From a checkpoint of a small transformer trained on Wikipedia.
Size: 11 layers, 7 heads of 64, 50.4M parameters.
Architecture: RMSNorm before each block, rotary positions, no biases in attention or MLP, untied embeddings.
Training: a variant of Adam for these matrices, 901M tokens, 6877 steps.
Each number is 128 + 32 x the weight over the matrix's rms, rounded and kept within 0 to 255. Layers, rows and columns count from 0. Numbers have three digits each.

# gate: layer 2 MLP gate, 2688x448, rms 0.0312, rows 19-26, columns 336-447
# up: layer 2 MLP up, 2688x448, rms 0.0303, rows 19-26, columns 336-447
# down: layer 2 MLP down (transposed), 2688x448, rms 0.0272, rows 19-26, columns 336-447
gate19:161209056175121069108149110089167177132144137161104068041122135153146137094069131129163112131153180197121149123068108151138057127074146118091105115117165199099136157119101070091086080074147109107114095151101130153182120159111094096073105073094109132164160135116140114121192069158117143147123173150208175167168117196077116121144149087090
up19:144104127137152122131122173106093126130156107092133158104085124111114121102195136104151164125127129135116163163142178152178158140132132115105127177104077042125174136174094138163136149152124182137102114158142080125097180110108135166150120141092162122180131059106049171107106122141169115154133111129121197142117126138164167111149117131151
down19:160145103180100061113133143075148148149160143139105123074129135118104127100116144122155143128168138160121175168114159191128116127092162131072152131096125127129146175140090128133102068123155149148093124094107109105142108170095119123089134100103143136165155096119135130140145095142168162127129131144168169180142109143097120121117128089145
gate20:181191136181153133197126110171080119076139066158130175104147126091152191117147082161167140170202104189122124159116151122140147143152131129143131107148080141137141111106208118172144190207114103164139145125141127103192167127068098135133132085087115162157178118124078120113116087146090147126065057141152134140120171145129128104155081158096
up20:159163162186131044156085219113158094138153212138148112120152147110120095195113122107184094112152080078102171187085080128137082119204074150152044117126130093188102226089080133077098123061160170133085140122135209158126190124104035122103138071154109136143162184126158111106183204140162099177222059191128217052165096096115131144134078120198
down20:174176158151086032167082191106143090123138178147139103112138170116119086170129141119185111125124101080118165163113070126126096124196072081155030122112141084184136184069068130096099117058163151108101145147163216147119159130081072120109150030163103154137162199137139123117169208138133117186187047236157209063140126085146150162132080105160
gate21:090092123144111122165145144140148165200106127118092136029064106099136115076085128195081143121109104146181148079106145124100118113105121091122175167138162138150091080176094080152133168213133156160095108135164050116047199096083063116169102153106219106101087032139118167177164144187081099112123153126127177127132167114131113138181152080080
up21:225153174089123096032210108154146103103120110124109181124164150062122122062106137101103180153151099087138092213156159134071146145115189133083127111187132144121205107087126165105070135128170131179145189088127150083107087138094196122070170129118140146129124142136126142143074057109088187105097142180152143184141140132112165141173141148099
down21:114080122158116122147191136106125145165085128145104139056089095047157081050092129172076144149110134121166161124134149165130139096059130168094154121165161150098113075169051094159140147224125127155090109151173054148065154122059080084164111161115185123101088054137146128167147132150085112089143179088133210179106170095093104136190142118123
gate22:120200048085108154166104126170131083151132101150154166135087192130120136155103132093064075144053125136147131119085100126148035126185092121107169120088121096207117127056095096080132124075119131089073163091000150088051130103146121123107152119132095063107194147204169085146103090093115161160108160138082142108078125111129054102100126130192
up22:205098194218128111032111114102125179135115214104176106148093055132104096209096085138121131145193133119107087138114111176112144125139109102162040215145154100155065079150126092107130104127091162132150115154121145202143093125164063070096194121185193194126122090106133144120101157081156088166127114106115158133120128142142089127159120126164
down22:045156195087180125153123145138164166187131152100080130103104062102101139072177085141165071130115133122113161145111118175098208174106147172141111073174152214061144113162149110174145144144103113140124076150232133144201130132128114142189056123103112150128121171068143087180110113148104141145158058137155114102159150112083159135087130041143
gate23:084167154164114144157107107099137202121120095115177078136128071173097139126093103122122170129123131144113177098146123143143124096187185176157124109162133163142158131099144147083102145109121048155108135149104123126148176082147159102149131121107126102140137096125175138136119171202096147163160204152106125130154191132122113087149131133117
up23:103122108124114129190092131105099151151118127115156145157131142134102124102082138151092118131120114091163105126114122025087029112152137134154120119119100136125148171133085127101134177123105074184190066132099098152094163119155165172129112110168108113119183108107139160146131117164083119120162166115102143135157135123109129091106173079141
down23:119158146148147121122136145118131161133130164095121050094122103129107121132139080118107132157142079153139160096153167144155137105209118114177142136092165156107148115081139077116071102177131064085137120139091143122115140107133153138138155131167131122162095106169113117119127133183113131127154120162133143136127171090156131121144121072123
gate24:147166150093122123118149107103094134125122135142118148116119156119202169118115161080141146115095144106103161167135128105131141173164097095117126080088116166112146114137194138125148147108111169128110118134171143101160112098146170158150152129115150143174125127151123129123131128150101121131117131144115152097144127122121129086120163097152
up24:182109169155143111118122157115147129117140100120068130116148123182106081161167154149121116110150165114125109086140137134183135162123138118104091146165101097126110093121104166126118140140145136145143163126118121155181140150131102161102157100118132145108054128111151118117124118150163148146128052108171139130132123137149134130145130121092
down24:134167128148099088110116076097079174121115152103148153115113139130147128124106164110145146132147134138142092121121122145120154082125165040127090116075119172132161129128123104122109146125114137119138098140153166125175123136163126150148123164149145169136115100107133128152094113110139149106114101136159116132123141167143120153130115102126
gate25:146118098157158117139145140109129109139148109136108134145134138123137143134086137163133126142133120168110135157146119118127093131101118124156147110159102092105184154101106095160163137136114146131146071076112102145101146099107128133143093117117144108105192113128164086141090142145116097162159130116114143116182140087123058100137140133089
up25:139129125148133113106166115131102098145150125124127104160131129108138122124123112135159118152144108159114153174120139138109110132080137148103082160141108144107170143099123144087160097137160135135120152095098120126135145141123141137109135135111117191120129127132145125120114128125173098076177109127125146081151143088106109092154131112107
down25:149127111145126109128142151091119111144168134156129143144125116118110128139129118156161109118129113149098143114137130155122100096116113154123107121146110121117123125108133134130150139126126159141122122092117104125129142112118136141148138124116154140107134116122142115121122120144128101122166094113104150114169125093122101109144147124105
gate26:095154129128149121138158142167109145127100113137131111178152112079149132098126122108117107095105132145087123150112112145178146138146144092113096129105108142109158167156140112128130069113115104108113122145115137130144092161144135126162136155125133082137115153123136139149119106060155085108160171153107117101120117086117128126125153099132
up26:124090119112126099136160107153167108118156157175119147085176123120123136069116107116151056108127129131091129161124153089141123073121140132101192151106081169147062115095124139095112112139082118142119112126122140087127123095167106166117187111128031133135131162104126176073113159133087132127118139141127145162194128142182111127121093095199
down26:127146150129106117162134124101109137145092099099135133098117106094138131155135161174110132143091116135182159102149105146106125156115081129142094104134165083132151144124131134149149136125165084155105147131138108131134142133112105123161085112121165125110105151141189090151173105103169138126111054116160131113119139124091127142096159115060